config.toml
hidden_size = 64
parallel_block = false
max_grad_norm = 0.5
schedule = "cos"
dataset = "wikipedia_en"
Each number is 500 + 25 x the weight over its row's rms, rounded and kept within 0 to 999. Layers, rows and columns count from 0. Numbers have three digits each. The size before them is the row's rms in percent of the matrix's.

# layer 6 MLP down (transposed), 256x64, rms 0.136, rows 18-124, columns 0-63
095:512483474499486498489514522538501530497495515469500540479518529463510512497489448482497544513502458490448498484512451532480497506517477501530491510498477460504524558494526528542502504519440511
103:530470509521475515529531540540480520509510548498482467520454479507493538478488522477535510549560448513496550506478472486495532481491495520491534489485479486497516476479504491510483500469484494
095:475491475481477485470517517489454483489481498491514535521509521508498458508440462500508488504479544527493446504502489510504522485519470507481472482522541486553514471514538486515563484507527525
093:467500506488528477466489485488543460487474506482516466491512528511497527484521468523478504467460487467524533497495529452501518564474514529470534501497461507503535492504489562514505508490474489
113:496526505507522478460507463496471513512534533500491465508502464460499536517487485551537499489503523468520493473563521515512504476473540519483492485454479459507492473521539468530492502489467489
137:520498471497516522490539514498505469510437527467495503488514518478469474494514472527514512512558554491534469483489504464478461456512509497539467546512465521473505538498519479512493506490507506
114:503512493490487486480534509541503472520477509481496509526514477573485447555498491485469518498499506498485504447477480519478542477477495506523521473491509499532459478486517529542546489532494510
092:493476503497477514520485450487503535463513519505497500464506490520443497524483564467458468491506472503509511514495495481513501475502510487514468486512500547497554451487490489519546511504456464
109:522511529462488455491507500480480466520466484507523510532464491464478501470514491539465525489526514509474545515515506512537479518504490485471514489546506523470489518516528500507533529507422489
097:530514499499477497493502514485523507547508543494493496497501494503479524479506514500492494542507393520552523508456478528506496507489514525509504547514495453454499512528500497489486523518477480
106:554520533544518496497490526457553481487552519501463476470511543467468478491499494524445515504523488523488480480463512494503501460446496484496484503504509502509461504504487496526484484531498507
119:522439511472544486500441472456500544537539478488512489518486497510469496494498529516533501534516525503507509496499501555508510524499485513471502515503526519518533452505464506536513485509483462
120:549520533494440517489508538497510531457483518469494453478500502527439522490510528479464492541526499498541497495477532515525490508462523477477492500476474476501495458488505490498487531515476512
140:524497535493482480527487492452516471494510484491485486478473462482531526521548519515544494534497513527516491515506490495483483498545488478552498491512491478481514479451483445507469465486536549
087:544486494466461545505462489547477527470497524516492526474441513490490484484513494469512504481495510516489472467478483536473483536516559479515485503483454534487513476476499533518508522486508487
087:501486464504483505514527493480482546471490525494476531471517499483520481564517529471469493500501467469533531519468476514506451499471542505520507519510499475481541543542491518462485472515519490
123:481471479536471499499544498488514539507502478502531519521494541501515473503487503455486527478529539470529514491459485467518500419499484497476529507523556529504488485486493534521487475491518498
096:496450511521497541502519530440520522500513484481499511491508488464523545422512491498482492479498512481531556533474502499505538530506510497515486478535508499466499494470493496478495489480515448
100:473502511541491523501528460463504491529481508454503486525502510548470525483501519498523537462486546480473521447512516529506514456482471488492492514524533513461496483485461513515503502484450520
085:512498488485519471555527516490472499490540491437498506482547486490482514500500481490531498470446521510510476555485444494520542497522519502498530520493492534521501501484526547479489484494473523
082:477535488530471542493497522523502504522510454506480549440500530519555518473505526510497490450518463498482495474487496528472466500523513474502494512463472502495530513490480520503436509498509509
120:529509537498512508514532488511458535459484500463455507510504520518482475473510526462499496499547513504508466497489491494529494500512465514497530483517544474493508518455518566492538505492464548
099:441494496455489508471527503505496531517534500552487513524496494517520474537542467486472530488504495479538479533486497528493482532451497529511503530492467513474516497502485515453491501503499437
102:483516513512540497490534541531488470450490514500527509484473535525487496468508499517476546527497504503526493477437474444499486518475468512501500515530513503435464484500470524517523505498515486
111:472506463463508483491553521484467478505536525495530532486506486480504527462541474528495460542474460472521503495477513505519498540480500464504465518512450520488469523515476509484523527521498523
108:544516483544520514534481477505509478476548506500473524491514455494492542497474473461548515518496499500484497470517483477510546535493508528469476516507470504545500515476453496487511546496485532
131:473499486500509545500503486535491476484538496516473485501505511491510452567506495508449509530462519509522521536536469501500479469491449480490470503508505480504541533549477506517510490496453482
080:534559537521508515496521499511541494454460460469476510470527523456448492514473496479505516484443519514493502502502488532498510472497505451490470533500515473502508513539487523494478499514494527
089:495482476495476490508536482548530502474545501483515535528569525490517470503496507546526526512490503444493510467492492503480469525507497508479492531514502483554507482438516503511488471512491478
082:465506458512477535481523512518461498478509471490474496504492538515504507510536456504545536548503491522486506477475494497509504485459467488517510487511506453492502497571506507452508506527547521
091:502519473520491470470499529519470512495455480514509516512505506488462535562486472456478452480481495472472477525505499478535518498522532519526478547498516459505504530529474500524537518530488516
107:532509493534495523544481519474466480521460510455486497525502560526463511494495489477459478501478562510467457487487489480508501492471505511492494539529467521519495502503508518526514556521513496
092:532525498438487525495514489475514491520476511514521489461473511500486499516488488497435514520504520511485532523482489516461472500488463489489477520534534522561516538502478500483444492463514531
083:473534459504545520520492481536484537506549508489517503513492523478503451521545470495501453505486529534523508537505480532488489488503495460472496562511486498472509507503491470501491553499513520
115:473532491487545510513449474530478481502541483565499528500516476494462489535495479515452473523488496478516508526505511472534517472539493466506465512508484557466501508519470496502483514487491495
086:487480465535442541538500446517500484543528523481487522496529509518454478523519497495499503471475485549468492487488502504506525475469473500484468501488509483515484534543471509511464482509493461
134:516507491466524511472462511441498499507482494481525525474468492476484483529510524497486459532545515478492498559457512453502492468518505519500504515525479506498559462545489498490489509531522509
089:546511491529517503508477515473499528477484507446521505486534547534454501518493502474519502518498508509441474524516527494496449470543476447490504512532487516501525529479502518490500491515482455
108:495491472536544495500510545517468512476478491479488504506518514543453488472472499511506495521532526471519522462474521491471495522498454497535510520477515439549514458468503519498520500500514538
111:495460469493490547516476537503467519508503528486509528516497511496503481469527475507525537458443498525507494491468468530460546549507488502504472501544465497532528477486525518482473486500484477
104:509530480485459521528506511488551501489483510510510487484525483511478472545497512548520502515485515502549492505527519471517461503472486484468537514507466563493460526482459529483470514474495470
111:469465482437473498516502490467520516496503515490552532482533487489489525514469542500487545527528481498513466520493482526523523503467469490492474489536507497526458523504510515509489440480520468
090:518498515491462481488547504512491517513493497516462483455506477542435534509517496486467477451522494506515537496465512538504500517484474475485553523526516495470541557504500502519494513487488509
092:527473520462536503499533481462489482494454487458491496514475506491478535479526518508514497463538503495536494518518506542534534514464515505497467519529484516531521491484472509498518438511514445
101:492522545507488466455500528512484446493515516525459461485534485536517506501509483476479490491501465523461481522522555519509471524495487464464518506490526510517537540517511500506518546480505480
087:551502507498494517505517472526478530502502500521474533484528495465493503509507503459438547479469499474495524514549518502478452488464494518449520464511509498486517546510524541502488512464493492
115:517506504515501495478464471419539484534507468494488500508505462508527501502534472521473525508510429484561517483493500503510517504487475519432538493511487507493522507525497494520496502505486484
094:513523459536493504473482535480534477502505485521455519481506491527538440493526504546486525513481488518515516500510466492517521546445490492505533527471505498481512498483498484485515506543489437
087:471450490506487499483528480557500553495524510530493481476512515469545492506521506504495503456458546449509509496440521522473473493482499503505487501485492527527515510485508517459530507505471530
101:556499520522490515505471498460500507519515496460491514470487521494473493565445481463514493487516509537446506519479491514494534472502533470487458497525546476459510505479500486503516491528509515
096:479488483467507510480527482508508481547472476513485530505470480503496488490532525478508561477485525478463529498525517483524499461480447489469502500513544503533504524509462519482563530508529500
079:497536520546488528510469443511530511503429524502483503487534501471509464426524521474498491510470490508522507507521510505518490540502515500495517474502496550508500488515484518501468496449503508
114:510516519486487484485494513500455557475491485483500497510510511466478481532523522492508475537552531538536467503468473519469497487461464477500562505539490487487468504512514466523490517503514540
134:523502513513469536504490527459467531535511465557485488476484499456478520508495501499451484506521527488494518485520489502508493478521491486538493466499525469515449487490525449536546489464520507
088:520465531469456538482530500524455507527508482486504500501522516501469510430484473518496531500462493503523519482472561497545508513496460518468531486518520473497503473485504469507487530528497491
094:506492441466468519453539517502541504516537492468513494449497454509521481453497505561522503477476481497550534514496533495488474522506492498509493480513521481500534516491499477495529509528498516
096:511564452488504476501521458505478504526492509526479487528519471513463526479456497505514479461488482476491486459512507505526532508508491440518458509529524501521490512548522502499507548490519519
076:534517515536509468511564492519558508508494518471518511502487499484482481505531505449478469487530507495518503512512501489497510457469546489508472462502512476467527502488484491551526438521502503
114:555499456504531512481501476541487500498461487440488478490503492514480482536519505469455537513499553500488496488484502490459491452539481469509513508515529535493522501460500500471513510498520532
086:541477516491491529496496504510533477550515503505514483487460477496517533519482479451499529489542456501514456449511541492458472497520491494483461499498501532458493513521476507486495526500555487
083:543543466519517489501497474478482478503507543479487511538530513511485512509477484464515494477453495510554478480473513531475506489461531477488522493551458480487483498495570508526512499512494501
093:481539479492462466481529479533493511510536469466509516489511475516495507477481542550461486450479492469532490501513517499487487449500534486480476535512543465522545496497520490508524515510475513
080:507501498460544470493502481536447542556546491536481516483479485482526504467496500464482475493525507488484526461503517465538490517476502500515522506505534475496509515496464459456476500531510496
088:524464546518500481468485470484522544474478480509501513464517450516481493506480502484519502515527501494500532527492536485453556493545533515523488440511525500493516483507509487459472510503534489
084:518454478529448521516541486551491536513477498505525518480509498560507477504477479465480498521500489491456477521496483560493479481503506509489566515516505531509507478513521468474499499484521490
110:516511519511524575497508485467459517491477493478540476506462491488490488560494482477507490501466551494514466513538479479524509467494529453473509519518510506528537482470512506471480521502509510
088:498498516537521492459524503516501452520525470477521537522536487479471508446488445521522478514491440507567482485496502519534514498497491522499484494521489537473495504494513506510499480521470461
086:436533520505562488487469481546521504488452551491501498500494511477481473489474446483525472494487518527492533517472464529532515473501496514500491521512492507537493456512482501518510518472507488
104:536472516479522484511546506509471473537503501482507525478516514502475509515501508500476521503492534462493552522495489446504553464521493491453442478463487509508539466527484474519511483497504527
108:500493487471476451519451479507534516468463507496487485483509466460526514511544481475525481471497513555500524504468524472512519538526492507518519543488538506495532524480514537465469499494477512
128:507534438462458502486517516500543496518515507496498478524489522491460510475505538493513477538503449498488526511454470519480456508495508529516488505526479501466491459515483495514560509486531521
108:445504488542521553468460491487501499522515484445505531470479528480488531510455518484510479485505534518476511476511453513509509507490466507496458511489490520524508493530460517514512476518551483
096:450522500502517512483469474482494480470479525512538524519527516475518488562525473500505479499522491488497477523503533554517460482511531492471450489477489555527489509498460475483519532500476498
090:496486493512510499525518475533484513495531477448512515465568459489503496531541482522449558479503518479549518502509490470517488508488511497521494487502450483479498524502526525509508505504450477
090:506421518497501514493472456537491512497513516541521559489482506500487521527492539524509470461511500484504507488492531517527487492498493477445518494535521459506529510459462497470499493530501481
123:520547475512491496512450469498487509489488488432503508482501499552498527504502510490502523453492502486474528500512501521482509467516535470557540534499478494455526482499465493517512482483447511
108:528445474453465496472546516519504500514501497479483460495501500493479559514498500495527471547513472483476513520475506503531510445525505505513537509513500485480501501539468510531468546471509511
100:485510510499515495513459476460463554500502460473504531523508517439479517482448522513500522478520514505491509489551490521517510473508490494459484481489517523526517477513500527482555507537470468
098:506507531521504536514514518523465531466486489448501490503497483503512511537540499452484506461493493520529473466514524490522476479521498469505480550475494504499518479467485446531495523491565522
142:513510544515479472509497479448437534493510495490454495515530506443536488497516509511473522512475549486526516536468484474486513536501480511524512482512470521492472499492530493499450494470497522
093:471493542474504523438478568535486504495463479535486495499504488513504509520510533460455512490478428484498534459490515482504505517497490522527536488520502514475472504488529494483520498498519504
087:511528499498572487503463478458497465516512471487530518523535497489488463534474484503484461509520480523551517482467478496486548483468492486501508465443492492504537518497518502510475501482530513
092:528518515467503481515487475461553485514541531524510483516509516515495491513516481485499518493496455474543519511534531490481509520456498504480492441507497472499463460562488499522521473485478461
099:510518523512516530522471488467464495516519509486499491481503468486522530523535507492548492519545456526524543510546510507495492499494519475496459522513417521481475505495501459484469491511485474
098:520489527468474486504466489538507481518489507502495510485525505465527545517546507536472542529498458494504504507525518474485473474495516515495500485506487441522503510494524494476449536434530475
103:499510552508513442520517484535505487518475500529476485513501488490520512484443502491525477439486505469486519507491512517487521511488503472470547469553496504542504518504502485464538518550524497
128:514516480475535530531511539531498524519471514480519500513488497515520499487471466518490499445458503497556492486533535521493503441502491512485477479470529474550500500468485494523491440497501516
109:500487483493547515503490534473472506532480503483555493483517506460520480528502458491519529491458531481497482509510458498495488452500493537541472515511449541488493512502521513555478536504520492
095:502526488518501494472522516550495461538531514501528500539514532486483486464485477554510546502479525437558502481500517486507463447508489522490458495523480496501494486517506528486501475487498497
094:501507510500543511491447453480481527492481469488488469516515533470506519529512524468456527486479548529486512480486538509514513505502532472513486503499493481518455503454517546491487475504547537
104:494484521522502523496514514468555511521465480459491513479499464493486470473506494514511479496523533487540528530464531477474498525460509457456503508467521474532501503506509486523459491556461509
106:508466495498504540506501470469544488526563501494469506501514516501476523483484460535547491543509503503507501505484500454518497518496486552487432522448499501468491503491500501465498469520485477
103:465520476474484482530494474503507528497543524562519485500483450499501518512511440459464545513505478501503467508509476473490545469518483529476501499515483473534469496516532492491508524524477521
101:531499501537523517572510457538501509493517510474520503528495537494486485559503454504476504496507487478453527487512534485503509482498451497513483518493537531504496508510489499515452492488448522
091:539533479557512533523498494459471502532510511475502485518474479537491477448498478469500443522476511484485498482512509495540488513492441493461517477540508514466538503478493531496495492500518499
075:523496474512493525500501499525524495458498544490463491504519470512487468489541515510518499518493493470529502452449492529539468530483498494507497481519441468487528466519513517502545489558489530
090:513522514492446524533524495492459532528496513481508510489505470482488475506527537558538509519553548465504478493495497498531494493476517480464494493514491538471514486481510538509511440525483497
096:515481521532470517513493566529490498474523516468505525488447515526491458538480467461501447520505534514481452507543465490505487491499515494512511480503516478523499480533523509518469531490513482
086:506536504445450500489515488528490540480479482490503528473494477522528486499452510492493505493477489484475502506453498526467479517492484501492539450496494462547567503495528534514489521527516511
073:539510487533465494517480510511513479481507548542511550487535489524534524552541493492478508507494506499466479458477518487494457518457512482477510535531499473512473519470480504450487487487515512
107:486490510481473527515500508532448494512517466463516536469471508503515491501529474485437455510462503547511482547496509489520497509523498489523458513516551481540504529504477498473525467490498513
085:514504506512506524487525514503547463483466505481495522484518504555501482522497487512456504538502476472523489504468505465506471527470501515470490519519529504489579511514522528503469538509509438
088:493447482548497521492528524535501500509443529488491524487513482536511480501526495535543473530502520490495476509521527508466502470533500498496544512533483482491490432503509503512475472456512474
082:490509482500459518519479516560461554519497547513482522505493496485512481544464489474515513522520498494502482543476459474477503489465533469519470508495487471489537488493509529476470511541464513
109:473465478459507551477501501503495514486508466479543492540476487533491478474537497497505464495481519484546470516551506538486525507494448514465499485532502519525478487497515520544529479498530484
085:492487509517508507481488455462549474479500517510529519531511434516464505519484497508495487552485538463500563492496485506492529511516519488498464462521512489559472479518490503500513491480481526
092:495529529498469460496525466501557526516491511498513503440529481484477490456487539525496496478455497480497527483470520463505507517509460527514490516493540497506540505511476518505537476512477548
# layer 6 MLP up, 256x64, rms 0.178, rows 19-125, columns 0-63
111:451519534505502474521454535494487529501519472561521494480486493504450548466471475502523525535488508516502502508501518460496525496506511462525495508508457455490475490528509481532485520505476534
100:490466498519485510517484513498487528462450522489534466510494516478507493521503481536517504509493495525505498515524466504473550524513486482486521527483492478509493451527460429556514457475496534
088:502472543527474461535530491486482505501476528494516511544470532499454522530519488488514496512482534512508508502530469475504482517466432482514541489487477447476481493483499524491503462511512461
106:471492510517467494549469488481506502501479463507513472525521501486509484466505469473543565474515499540521487519485520507477500460530460525511527552509496488521472499495524461524478484511518544
123:508439514490542477496489513493501467534487505547502490510462486477504492497491467505563510528521514540529486490530490487488539498555456477527511498518482504455500508510507448535509502511491526
112:471496535517505491520483497514498429528480487505468457513495518430533475476503485560494473504472543536522511532495518475519470483504499503480492511478496521536504488505487459486502514489538492
097:500524523490522489492544521488451499530461482499483450542484498535505518478544471481477501483482511511493447506523502456472480485501502508517540472475521454512504502534523472537488520517538486
107:517483527506482486510504524509496461519529506478459509489482497469551503509521517565532467500510510520523472536469478486510435471496508513498521512501492518490473467537468523543482485491493549
114:485514530467548471496489501499500502492464419542496457544486507487494492517500538469505524479509480525489535488523527462486513493532482485474494505486535458485490497531502492522518540523475521
111:533492495514514449479493511447510494505500491476506481527498480507508457500533500503548535496455545523469475473546487474534470498515449523531500529499492482496490502541533513510468477499522526
113:472476503493491511517471509498484405539485473526483490492495509518538507505543462483488520524542523505471528532477506475497488531501490506549501474525502500472474491500518478490483489499556473
113:501463513498520453524468519495511489484499453523480490517474530529493479484489462498477525533505503549473524512491558486503486467542470502499508511469536501502485517494496484508442545503464538
106:453502508492464466569467473514472499540537485512502470494504499453525506479514509540564497518498562498495482494485490476511500523509496497533526486524487504499494486493477505480512469459496532
082:519530531522500463494478530491540449491521515487525476503501508517511517551485504519477450527485532460471559497537472466496536488491484504505483502542476485489485509541505485529525484501535493
084:474485497447551497505482517510498525472447470493539486468501531489504505464512493469471499514503504516531515499517471489505446482510492518506496516512521500495505541508519509556520545466443534
115:528452501507520495540518508485491525502485488487511469531498505470514533510445513481505517511487509499501472517527525451522511491525516512478490519534561508490456461483528495514448494497437480
090:470509496490521493516479492478486477481466453547508469551505484527496478520495496535518543529490477514489531510521519472505477482508472464486555528456485498495476536530472519554520511484500480
101:502482511476513478511514479519501484516529462478470450491472565468534539541490529529464526492544517514474487491525473492494539511512457480474527492488501490502486473482517529534516525499464498
076:481513542511494522461480518514528498524466503571511513524501529498489539476522502501461478539524473492497513456538560499471489464485489498507472501504502503467494496512492444530531496499517478
089:502504526494546479524492529457528494462531513535497482532499522468488479518466538507475488547495498498481454495493523498535498511512521413504513523495471520502487495510502528507512541479489465
112:478500511471559423492493504494441512482517475516465499524456509484525516473524480505518532494503515530473520500476516482506497455505516499536526497468525511504500485504544456515474526519491514
100:527510530549521467526496501473494509485484498482434490507496542504504542518474535485471477498474528532506505525533501502465534513529515506537514471507497483527491499480437478514458515472479485
106:521469504502480467531468472465445477527484458536504493517493515482504513445496500504517502499486496516473518510523511476541533497492478448557529466470530460513490512517523516532525497489512488
103:529501506521571496509528497498501479500531485517484422529451519482536476467473517537539520539496494502519490484484515472497474522539478488495501529492468530524470511517519483523489510501486503
109:492530478487455433530493476460481540497506465490508489517485493503497478524520517477528471510492501535522507522499454505524509472490467494550511475462513493546451531485466484501503513524495527
126:467487491500461511544476513508518490439507486522453505500495493491495514478517494497511550544492522534502464519527517456501438529525486482527502483482519532492514478542508482533498487496456480
087:485480535507543493525496501484470517498532500510503461537505526479481490493490490493493500485511507481439515487469496479540490495524472535565511483532483489483467502457501536492507576510483477
087:547505524513487489512470469508494524527493488515501469537457509494466517510511512508514524522500518479477466503506541486498529512561476492478519519444490543458526485476500504518480505432481476
081:509534482542538497495506481481556481509541561469515489502504449523501489481517489491514499484493497491478469496558460482501515507495489519467510516548497506519473499468523487548492486485471541
095:509498506531566491488499489486467486553459499534489483476425538485502485497503517502498503522494487501507505520503517489503493500535518490484508516500505454511514468504475481528479585518501535
102:507546537470480473521474492483431538445510482525465517505491495506534509455531507558510497497516507492489485524487474498498483504491493509489512467488524526512474505531526491532515461538475521
100:502454491515516459508489496497487499498536504482471490529496500500566518474561460496485504503513541539487511495479567481502450505483446492502471528509482510504499506543534509501476495491498517
082:529484528523514505504519513504506470469492468484487516482500507517510562534489519510492548475492469466477480465520555469536531455519477520529481464525532491513457516475496499528474482503508479
108:463503496463571494508514468499484499491504519535495468545480484466479493526514492502475505516508514532544500526497469463520461488532489503472510509472472511461503502516501445543514503447500516
088:499551513515507467521474540468483472456489458512521499556505490534485506497553492451518483484467514506519498497469510525519464473543500514516474514476479486507484497465501501527511521488463538
119:511498495462520476508494539419506500495471465518535497486487494507506507536451532471520474543511520498521500536520508493497488523516481530503491507493489450495491484554484499494500501463550539
096:505441512491520463518515478482461466545502478519436517517503479515551484524503484530500526503494495533475505514509515506474492530501482502529523498433496529466476517502514485522465517484496465
112:511523538490481509517507480461522487538510500506515502503453493492526564497500539479505510515470511517509484492525486510472458505569474514484565469523453497458498507507509487511463516482503514
116:437494482491507468536479503492447474450506489522494466490478537472542493474511512508533530495506510510501485515501456490493490544523495465558514545519477513527483512525470515498483519513521509
096:524463511521517468505506505487470515508512476500466495487519492488556494476520499489461476481504526502544517523463539453500503490499517494536514508501481492486486519484490433573489531512466468
109:481466509501497504537467483451510485478537519508505509502532530455509470484494503555475504503494544478489499563500516478485547465510502526470494464524468511532443489516493491522493482497513517
093:486449470475565471502525515486517458502480485507494520509499485495547497480507501490485536503482515518496458479502528487547473533518486508494498446518476561506477515479529500494539519536485504
085:494507519500513517515515515446468507511525459531476461489484466525551490525531494498504524514486491510475464536433523495523487498532488516513521524516474453497466506549500524504485497456485511
101:523507528510477505523508529479526515530501502466471487489454489477510501518479526533511492519491512496519459517490499506516505469513474504510464482489528441569498482537483502533431461487501525
085:438511486498489510531537543487503491477518517511472490495465509501511572492492556486484507479519487498509489506494456477500471508478480506562531442503519498491468480491482498515534488526515509
111:489471504492509480541463558506518520478477499527472486494501493508510517467501500509498500556476504511514466553482488476493520511503527528522520482465516459513459524519547449481461530473507502
117:500460516488518497527512456480535485490491520492489488528488499485509509512553515509509481481579509510528498543498541457510506478539479444464526479447501464486515508534498496499500494496511488
084:502498508501559501503498515496494484473482520504487468497447507541495509543522485466512507512512529493522502480538527469521472492480501508483519429509456489475469500520519500555509469452524477
101:454511492521502432495530494447526459491480497511504469505511490518501559513541491519512528509527489501495462485488513462480475507488488503556523514470503528463496499519528464498480544492498494
093:419501473511457496538512523488475511503501515494507500498498489461533570506510521525497468496497525505496475560481486479525480468494538508536514518489489524510465479490505488513453502481516519
090:506470491502524492519489501483504456503525477488517464496479579477548490530498509453485468502558543478477498489459483511512490505501495514535490534509518474536498510467503495472551506517499497
116:524487527485488520531475519511469519482462525488471513499506488483520465472500549484537498496481538497522484533492456490498499498528508438537544483473512493529465441487519507513537484515507527
109:499509548526492505519489489502499493503495437503480477463476514500516470507518526464495520506494532516525484526536497457542484468512454468498487483480519533532473481460527449546516496488529512
082:530528500512479511512517567508527484481491521520461485502483486508529455513513500483525524494490479515486475531532414510553495519498468499486518507469558493500475475500529483502506495506500524
094:534508488538489480536496539522482501518476477514495504530489491515485511472508498471521544499525491503491475488524458517514521481528471541500554494516505471438479487503475463565488521500459511
108:509463498491515495510508483477524514522489514484517437498428494461522554541494508518471546493578492528488512501490492493520462491500489513490535502492532481515492507477483483496499492505546504
091:495475474471516489521468522472495496520530490504524528505496498497500540518491489535473506523513497523512497558489510521540454490481465477485533538502434517530504484552473506512483557505518520
100:473514511543465508492459552455514497488490498490566465462480510519490515505506535501504469517489509474543469485536501492518464482527521524516483545522476484489458501520486469522501493471519502
093:506498457476506463499452492495460530444518476484521524536495518520513482436498480495490464525471520482516524544530485484544511491510513513476518542549492458508504503512510491502482515513521510
082:463468558477521497505512494521520461518493456517496485491488495492503518512507498508527500508517518477470496472548495506482521474487414492546498501449525530503482510482461510456515487500519520
091:516476496488519450554521497501484517521494501519511484509466530492486515452521500540485482497525527505490509500492438481473524472510477514490531509440510484526487541479506495500496538504430484
088:499500483523485471501489522473553480440449533480499515509527481501467485517511524517504538507482498495486495534533470491477516469508487500499519509499482495506467510539533522500548520432508454
093:490481455470502496523503527516483486528474520494479483491497497502536475484526477536516507519510530512538501498460494491482504518471492452533554551446464513470491460489479528522528480495458505
076:504504507555511503488488531495466470528500513494512462494485473520533492445503478523495488496546525478549480462500516475518540505536473509488523475475489478483481509522491504532569475531516516
099:515503522508469465535498526496533508506474503506492484513477481456488476443517489510534521540476524497521492555541485481537491512489529513465448534520477479518499512510488520550473498470483524
093:498483497486510508532523501513506467519511498507496485528437446519521509484479562497537510559451474473513461481475504496488508486493492485541526515496480507490474526476526489527510558502500515
077:487522454517496524519454555530474464466520469491527500539511536466543502473527494507500513516488498470493523480493524461503468453495534462514515475499461504492484458517494496524499508483513523
106:468451497517450491502488477477489516471483531490557449486510492475561514504568497519510487500496517525510528535496503532498499501514474525508502503532503496486484474516507489511474520439477513
114:524512530467492500493489467488475493535495513491506457507478531460534500514540511503495536540507498515540485501534460481485491541524452495462500512458508454504507501513522513507436529477523509
117:440516505528491458509465499480548468476507522547498469494472505515514519524492476491519511500518514506499483503489478465495511494539498471513540474496530460475509484560530470488507541485487544
101:516499532436483446474476501478490555505467501510539486510482499498483532472504493499502509543521502537541480528527483492486500505534494463488526473484539541512500510465518496487498537456520494
100:520468541531484516526481494472513512451482481529449473491437526539515523490515536511506508485501537490504554512502521483502487460509472469481484536513508486479492473543514508494498505468482532
098:532482504489481475532491551477473535547495541505472489510468511478505493523539490473555505512510512512452515507471500474496490522515499495512541503432504488511495439508518502491499482479534518
100:492481485489517479511458511514501503531484462484478463521501543486499465460482541543533468495503520512501507513521453492497495488511464463502561436513529519484515483493526519521517505462487514
115:524522474516495472513525507470484537516473507477512481479470483497556494450510517464496501512534513529478515531542481469497514482548470462514525528489511456486505480466518481515492523479508554
107:529507484502514488476505467487514498508486469522495431495465498483518505510509510518495484529498515492503506509518538476502520530534515477444538481495454482515503489552470477511483569523487551
103:490505479513507477529451505476461527461468472517497535506501492519486524453507529496478509530514529493537492545546512476547477479495488470488483511462496514517477515502545496493510467459477541
109:469527552485490479548506520496541500448481484486487502500477498535507509512488534438484532484496498502492473510506508490541442493551512487511489481497512480521483460495505494571503507493509501
105:508518528516472444544496500457488486514512473513472454548482510496549463446536466506509540489520535510476494510498517484506534481513485492535500458488503505514500502495492500510478498538488544
093:511500491541516512505510497488487500436487539464487492501460476463510492502514518519476441502529525509536465535496453518529487499539514472474544525469484518563490504513493479499501488489498508
085:460518540516493499529494507542486456508493480563511480510487534483480503464486494481535498521489500542487474514543469492486464444513497510514488458504500478494537519485467457529482509525490522
098:482484491496510479518494508489507493444484517519464487575511487446475530423509480499498505511505491509506509501505522479522495512520514517485558492473502498490485517502507472503530526484435530
111:495442525498510455518468520483544511456493516517499516491519495500512524512498481525513504540487490507529499545531496490516449516503504516483537501507524474452469542549522478544485493464516489
102:534516484500548487496497504498484477470488512499474503535514532499506484502481476485480484518503526498561474500536476483509492482576485426443506496493516506526493510515478459508519498472508470
108:483485486481475505578469530484469491459459474472499479526523499512511494471492492465526505504527534477498468569519500492489478476497483472531519517496468521516492485520495486526478523500550501
116:468475508514532437524510500460474530497493481518456504509506526475510506472492486517532513487515517523564489513510531483462483496535514513482510484494480479527514495512495506519506463448523566
111:524494470485518488523475534472465503500482527549480490487475453471509510514488510500507541517502508501522491493516469469520447561555504453481503485465480518459492489519534481526493518493512478
102:501514502513522497543457473520522493482519503491495479496467524495495485514520486508491488531532513500471500487565497502495493559544491478468544529459476519492482496502458492519497555449471477
104:519505480506501486542505520492495501448503519519527507489464520519473501512507598472494508535471494479518459491514479499473468496522504462473490530477514506521481470524522482536510514467468521
106:478516471535491413525530504522486510493493510506496503492481547492498514461501503488512466531536496558490495512489520484481492518511513514510517517499513517470480478473492465517423517491506542
102:520494517535532462503499516462500527440498479497463441509523509476505484526505514481510500492501505509497491543537499495535509478492497552514575512518488486500468452504494502542497511498466499
103:510517498471482484519496506525492513491505488512530510545472468449483497487516472504533534510478515527509477540498472482526441495494511493510511541507499487439495453550532515537483531507520463
098:437525477501488498520516499512454488503516488508530501571529501478470475471501484463508464531475499528509503536518467468504511537493491495497495496484482492546468504494497465520531524454489540
095:508507482435540448522474521462495512490485459506534505508509488480547509492534517484510494487503496538540474513497480497532506479507516517536511504503474502559486529515504455528468484526464500
084:418469499469534494503470516514510477540507507533519477471461471508496547531448502491486546522507509492493484515499490484532544528524462528513513490470494531504486507496491498469511486477516497
093:466462509494530485490498480491536474498530518493502478526521509488485551509488504507502506510472500519524543486513516503498500487513457534505470473521502459503477452514512497530525602501476505
100:484474517476479488538513501471474450483500477499537531491511464460506501468530481540541515531510509563507489567469514470473499486505522514509491504475541496495487512494511460473502519477515496
088:481498488535483488484515476505489528499513478512508520524468520467534524500446446558492548522498516513503522485527469446492495465497503489514464542502505474504464501486478461538510520519481521
074:476496507512524495494496480478552475539489524472460501482496538474529492475486495497498515547511504497525451540506500489495457470556469526475508519500455529556503503475522497490490523482535491
106:494504525483470474518485544480502460476517479486520515506476475483463490478543476481511510536507515522505421552524453514515503502515497488507509506491528510492496480576521480511483517472500499
093:478508493476459506540474483487453515475528515558474499564491503483513522471474484495479494496531487518523502504539466479473503470541521491533476516521524478471496461523475493507540529510508492
103:489479527498487509521463512507468483545524487498445415499461493462563508501486480485527516525541520516525488494481477509514544522487501488521508491501485497507475481506486547519512515486483500
080:545487545527527482493506475469532484424494490481479498498482557469513544480515528492488503493498491499498499496508488487451534505535522513532509473557473510508487497482502504497491500441502495
113:467494540462479489502536493496506481507505493551482513531515494433503526473507491542545514550484499529505534488461506455495458466511466485521526527487467483478500500531515488499499525507502486
090:501520522508472498524483549521510456545526486542465489510478520471548486470553463521490511492524519490498460492475491491483455516510492486507492517502485490447508475549510509483499543499471503
099:502492490505525493540465533522477531530496507516504469532479549461498537481498476493469505527563540504500466509462521482484462451490514467489494515484482463529480491500466496495466523497523507
099:472478494494511481523459506511504506534475457492518474501470482485490491533477484524529551511526531498490463506500522483550516491523455509497563472455486515486481480528490449517501510478532476